{"num_key_value_heads": 4, "hidden_act": "swiglu", "norm_place": "pre", "init_std_o": 0.00571}
Each number is 128 + 32 x the weight over its row's rms, rounded and kept within 0 to 255. Layers, rows and columns count from 0. The size above them is the row's rms in percent of the matrix's.

# layer 3 attention query, 256x256, rms 0.102, rows 0-24, columns 192-255
size [ 25  27  26  27  27  26  26  28  29  74  31  27  27  29  27  26  28  29  27  28  28  26  28  25  29]
[[115  75 116 119 122 126 102 112 138  65 141 140  56 152 118 150 168 115 131 123 111  99 100 101  94 121 106 145 121  89 139  62  71  35 118 103 132 112 130 112 134 114 112 131 121 110 155 166 173  65 115 154 139 143 137 143 150 100 128  71 108 144 156 119]
 [132 147 142 162 151 102 210 144 152 105 135 150 169 106 112 143 125 138 179 116 112  93 129 114 171 144 149 110 227 138 147 152 115 214 200  56 137 105 102 140 146 132  94 105  97 128 137 104 124 104 163 116 105  78 154 126  45 166 161 140 140 176 149 139]
 [150 166 102 100 119  99 210 133 104 151 138 112 172 127 119 134 144  64   0 123 125 133 107 150 118 118 159 116 195 151 136 140 145 120  21  82 144 131 152 142 100 134 113 129 149 130  85  84 103  90  82 169 137  94  91 134 106 137 108 138 126 119 133  93]
 [122 229 128 117  94 150  59 124 152  64 125 158  99 183 135 152 136 162 196 120 134 111 149  72 136 163 170  59 151 107 177 135 171 154 207  79 132 123 134 106 128 100 127 174 182 108 169 127  99 148 146 109 102 139 114 136  96 147 136 122 124 142 127 144]
 [182 138 186 113 123 143 173 108 163  92 152  78 144 132 123 149 142 112 129 116 118 135 148 135 113 136  83 139 140 149 111 111 182 107  73  78 107 115 145  81 106 145 110  98 115 120  53 127 115 114 131 120 145 140 114 102  93 110 126 152 139 141 121 123]
 [134 178  81 146 132  81 129 162 104 172 145 147 117 187  98 127 145  96 164 119 100 122 159  78 115 124  83  73 185 154 215 122  93 138 109 127 162 115 108 141 156 156 131 158 119 127 163 162  77 124 149 112 162 133 142 152  35  89 153 117 154 165 123 115]
 [112 178  97 113 132 108 112 131  68 128 155 159 140 108 131 117 147 144  36 144 180 118 111 153  90 123 122 166 189 145  58 148 121 123 124  95 135 132 142 137 111 102 120 110 153 129 103 188 157  67 121 151 130 154 125 124 181 110  94 135 168  90 154 136]
 [ 83 150  87 139  82 139 132 118 139 100 137  79 145 134 146 102 135  76 246 106 105 148 112  96  99 137 135 131 122 147  94 153 140 188 116 218 105 109 151 132  96 131 132 123 119 120  85  78 157 192 139 154 129 157 118 123 114 117 161 195 104 124 138 120]
 [173 131 145 108 192 106 151 129 110 158 111  73 144 142 136 119 165 152 180 122 181 114 178 154 105 127 101  70 136  94 107  67 140 125  67 197 131 139 154  96 114 116  97 162 147 139  97  55 147 112  98 159 143 127 115 139 204 131 127 138 104 108 144 163]
 [157 162 167 100 104  91 121  94 156  90  85 114 145 132  95  96 135 124 122 158 140  96 120 133 103 134 104 132 121 113 113 146 142 122 140 121  76 114 149  94 131 109 174 134 118 161 127  98 147  95 179 143 135 169 103 117 136  97  92 181  95 125 255 118]
 [ 94 126 139 100 117  98 144  78 131  91 119 109 144 187 153 143 122 132 124 149 121 118  92 147 134  85 120 130 111 129 100 141 163  80  84  78 119 127 177 104 124 142 121 138 148 114 134 154 159 163 106  94  99 161  85 121 198 110 131 108  98 113 146  98]
 [115  93 169 147 132 119 134 144 140 202 117 165  98 135  82 143 116 122 220 103 123 133 131 100 151 164 131 111 104 111 192 135  63  79 129  86 134 121 164 124 124 153 130 136 129 129 125  89  96 114 157 172 128 136 133 108 113 114 144 147  93 125 117 108]
 [106 188 123 146 114 102 152 153 142 171 117 170 154 138 132 125 139 144 249 116 161 129  78 118 112 156 142 122  85 159 145 107 136  73  52  69 105 137 144 129 124 105 137  90 127 151 170  66 124 185 138 106 177 147 109 170 133 137 170 177  89 138 113 159]
 [125 151  75 182 118 106 188 138 130 179 139 124 160 145 155 139 111 159  57 143 149 154 113 136 148 145  85 178  67 163 103 132 139 145 102 184 122 121 136 101 150  99  79 122  69 130 120 118 111 119 132 129 126  84 122 137  49 117 160 171 127 144 119 159]
 [ 76  91 100 141 170 156 158 147 102 156 107 116 126 117 142 148 151 140  78 158  90 106 183  87 183  97 142 123 169 167  73 149 108 120 104 157 113 128  56 159 133 147 111 138 133 165 139  98 119 113 116 112 101 126 150 131 124 167 163 144 123 127 123 164]
 [181 119  97 125 163 150 180 134 151 155 123 103 127  90 126 117 118  64 154 150  92 197 166 102  93 131 109  93  68 120  81 126  94 113 102 124 123 135 108 151 138 163  76 115  89 165  99 150 147 111 126 176 158 166 139 140 154 120 122 166  78 126 126 177]
 [100  70  77  89 135 150 139 155  87  75 155 120  66 138 139 111 141 119 242 143 157  92 160 130 163 113 206 110 211 112  84  90 112  81 196 186 161 115 116 111 119 149  88 133 162 148 128  77 134  63 122 147 139 105 201 146 146 142 134  92 124 139 129 148]
 [108  71  80  96  72 150 105 120  91 131 154 132  85 145 128 113 147 140 255 120 144  78 128 154 110  90 164 158 216 120  63  95 155  23 123 120 142 145 133 122 146 128 144 135 135 122 140  88 140  87 120 143 115 110 155 113 166 126 138 159 126 107 117 170]
 [134 152 146 146  82  93 105 139 138  99 120 123  80 151 166 140 109 169  72 121 110 150 136 116 122  98 127 117  94  80 136 158 151  83 158 220 134 153 117  88 119 191 118  93 135  81 100 102 147  93 105 129 110 123 113 108 100  89  85 164 187 123 120 128]
 [136 210  99 111 161 128  35 119 146 188 109 141 171 154 155  92 142 127 145 133  88 156 144 149 143 127 120 104 187 140 136  95 108  30 189  38 120 146 143 138 100 129 157 133 114 124 138 191 122 111 109 133 181 157 126 150 113 155 110 119 126 204 140  67]
 [119 191 104 132 135  91 179 128 134 147 125 181 166 171 164 123 152 120   0 157 104 111 124 108 100  87  82 117 113 134 110 182  70 146 110 255  88 137 140 122 120 167 140 148  74 119 127 123 157 211 148 167 168 107 163 139 106 130 104  87 124  98 120 163]
 [ 74 120 159 109 161 131 136 138 137 190 152 126 178 101 138 135 105  98  57 115 105 113  99  98  99  89 133  83 150 182 103 128 152 163  29  30 145 124 147 125 126 100 111 115 101 152 107 220 169 122 129 187 152 116 136  84 175 156 107 133 118 151 115 189]
 [122 127  97  93 157 115 124 107 159 116  90  95 163 113 124 143 133 103  37 130 135 142 108 113 130 124  84 189  84 159 155 137 184  62 134 160 131 118 150 131  98 149 143 167 151 150  70 149 162 145  86 107  97 129 100 127 207  81 149 132  89  88 154  92]
 [181  46 110 158 174 116 137 153 109 168 128 168 103 126 101 180 105 122 149 126 111 163 163 117 178 109 149 144 128 151 123 165 122 255  93 202 128 121 143 162 124 142 178 127 174 118  85  59 113 156 103 139 120 121 145 124   0 148 130 140 122 118 118 144]
 [149 174 160 129 105 147 168 138 129  97 116 113 155 158 123 106 146 180 236 149 123 146 151 146 116 144 130 106 144 135 137  96 100   0 191  96 129 141  94 124 126 140 115 158 117 142 109  57 109 116 122 110 134 142 110 148 171 119 139 124 105 174 131 104]]
# layer 3 attention key, 256x256, rms 0.0974, rows 0-23, columns 192-255
size [ 37  34  34  33  32  36  34  33  35  55  38  35  33  37  36  34  36  33  33  35  36  35  33  35]
[[126 185 150 132 192 113 158 133 136  88 123 152  83  91  92 141 173 126  93 109 127 103 122  94  72 118 116 192  59 172  91 187 114  92 166 178 141 120 149 118 150 122 108 117  96 183 134 125 118  45 131 203  91 151 139 129  42 117 164 131 121 149 115  85]
 [177 138 145 132  67 116 173 137 123 121 129 114 177 124 123 201 165 196 208 129 152 184 165 120 142 165 131 148  82 112  32 103 136 131 119 144 102 158 157 134 139 149 115 135 133 158 146 124  96 151 102 103 155 151 128 119 134 110 138 146 155 104 134  89]
 [ 80  67 150 143 155 154  97 151 115 114 151 124 114 127 108 143  77  97 223 158 160 123 154 134 148 156 146 118 108  98 179 127 110 146   0 118 125 125 125 127 126 134 162 154 131 135  81 119 109 180 119 157 116 121 146  85 215 128 114  85 148 130 103 166]
 [113  50 117 173 105 139  91 115 120 133 113 146 115  78 147 129 133 124 170 124 146 175 196  88 151 106 125 180 169 154 172 104  88 190 146 203 127 129 146 171 133 139 172 137 135 157 137 114 135  73 132 168  97 120 195 150   1 126 145 146 120 134 168 152]
 [143 168 115 133  97 155 194 146 105 110 123 171 195 142 106 137 160 142 117 106 151 174 148  71 121 151 158 108 119 155 140 118  63  92 101 161 113 114 105 118 143  69 143 125 158 160 181 158 111 176 140 163 145  89 141 120  84  93  97 147  74 144 114 152]
 [125  57  70  82 147 144  66 142  76 119 133  95 146 133  95 164 122 162 139 148 141 106 124  82 145 126 177 140 112  82 171  75  97 100 126  78 131  98  74 181 125 159 114 146 123 126  95 115 135 150 161 148  96 133 116 146 129 179  83 126  91 159 107 118]
 [127  56 149 128  90  91 217 109 166  86 154 142 111 214 111 125 145 123 138 149 135 152  99 165 112 136 108 164  43 129 212 130 151  94   5  37  84 140  90 127 114 140 113 103 111 131 167 148 126  92 147 120 144 131  83 113 215  88  90 146 130 124 134 120]
 [168  28 100 140 116 128 226 110 106 132 114 127  99 124 149 113 145 122 143 132 159 177 145 163 177 108 154 182  89 106 187  95 127 114  93 149 147 108 135 121 103 133 106 136 161 142 166 161 151 110 136 134 178  78 138 142 149 131 111 125 121 158 140 147]
 [133  72 178 133 157 134 111 152 118 131 113 127 120 162 112 162 115  79 187 152  89  90  82 153 176 101 110 156 101 132 167 166 124 115 122 214 166 126 128 119 117 155 147 113 107 170 154 159 163 122  99  96 116 134 106 118 152  78 134 113 139 201 129  78]
 [136 146 132 150 140 165  87 138  97 142 198 158 145  85 134 106 148 117 124 129 163 132  97 121 142 106 168  97 156 109 139 128 134 124 125 149 136 164 136 156 126 135  83 127 123 122 178 106 105 100  83 124 156 158 180  58  97 132 172 156 157 178  38 128]
 [125 178 129 153 152 134 137 129 138  98 125 141  93  68 131 112  91 118 198 130 115 158 144 133 128 134 117 166 120 139  90  69  91  19 188 107 140 135 134 129 136 115 126 102 131 129 163 161 116  90 114  94 132 109 133 117 123  82 136 154 127 179 133  99]
 [ 54 146  68 103  75 120 113 111 148  85 126  93 120 217 117 164 163 141  95 100 184 150 103 112 129  92  71 112 102 163  70 146 167  97 196 158 117 140 144 106 138 113 168 144 151 134 119 107 154 142 132 119 133 109  89 121 194 181  79 113  90 110 121 172]
 [119  85 163 144 120 146 163 115 171 115 125 147 171 152 156 180 171 130 122  91 116 133  92 173 139 142 109  89 132 138 122 145 126 163 107 101 157 115 120 122 108 150 134  98 134  99  96 187 129 114 116 103 150  34 164 118 163  90 108 141 161 138 123  94]
 [138 161  97 119 119 132 143 142 171 104 139 116 145  73 139 119 130 124  40  89 130 179 156 135 168  87  82  62 236  87 131 118 157  86 172  68 103 146 171 147 120 147 117 148 140 116 104 115 130 238 131  78 112  89 180 110 149 162  85 131 112  93 146 128]
 [163  47  92  92 103 132  99 134 111 149 111  94 128 105 144 142 128  93 185 108 141 143 115 186 143 112 165  94  96 116 128 137 187 239 145 210 148 154 164 102 133  99 102  78 138 121 101 183 149 173 116 136 124 112  73 126  55 131 121 189 167 119 146 146]
 [ 94  96 141 110 101 116 133 152  72 121 104 146 136 163 131 155 162 208 121 106 111  94 179 110 136 150 129 110 209 118 167 178 120  35 125 151 137 114  83 154 150 112 132 130 130 100 129 105 150  25 114 140 134 125 110 144  37 119 120  98 131 169 115 129]
 [ 97  80 138 133 173 154 118 128 120 183 108 154 148 170 130 132 120 138 149 110 122 122 114 128 134 142 101 122 166 109 150 138  85 171  73 131 118 135 172 133 144 122 154 100  72  88  82  65  82  64 116 109  84 117 109 143  74 153  90 140 148 151 144 138]
 [152 125 119 140  87 102 128 132 161 159 113  82  84  89 101 146 162  94 191 110 105 177 186 166 126 124 129 121 116  87 119 159 138 213 218 129 160 112  98 148 108  91 114  87 116 155 123 167 126 121 140  83 143 112  59 159  83 155 157 136  84 169 137 126]
 [ 83  67 198 115 121 125 117 124 124 159 142  72 117 114 162 118 134 162 185 147  86 131 141 173 102 141  84 113  91 135  65 112  69  70 137 144 129 105 106  56 143 123 114 119 132 129 128 161 138 129 136 116 112  94 146 115 110  98 132  98 135  97 150 101]
 [144 117  58 148  83 154 143  81 134 123 124 116 127  65 115  99 148 150 163 130 194  55 104 160 122 143 185 100  99 160 189 129 154 213 169 182 131 156 168 162 131 157 128 137 143 135 150 135 110 138 104 180  95 124 125 138 150 117 189 139 143 104 135 126]
 [138   0  93 135 135 178 170 125 110  92 127 125 198 132  85 139 162 127 151 132 130 150 141 203 139 109 130 144 131  88 182  75 137 132 186 181 127 137 116 125 113 170 134  99 128 123  95  88  96  43 143  97 132 118 138  86 144 131 126 111 101 159 131 168]
 [130 150 175 161 191  89 210 102 126 113 114 137 135 128 179 145 117  81  71 160  71 107  91 151 181 163 159 170 130 148 161 110 153 212  98 199 139 143  86 139 164 146 157 126 133 148 126 105 164 141 143 110 112 116 153 139 157 112 150 135  90  85 127 159]
 [135  75 169 111 128 113 131 142 130  83 139 145 117  90 116  79  88 138 161 151 138 101 111 126  96 168  62 106 148 113 132 105 132 197  82   9 123  89 122 161 163 127 111 125  94 123 162 143 172 101 121 117 104 103 155 106 108 103 121 133 147 134 121 151]
 [ 90  80 184 151  67 101  85 117 165 108 145  89 147 103 144 163  68 142 115 130 159  73 113 157  85 104 101  72 134 169 137  90 116 119 210 138 152 142  85 171 130  79 139 167 139 158 109  72 127 179 129 168 106 128  85 133  58 155 155 108 155  97  92 167]]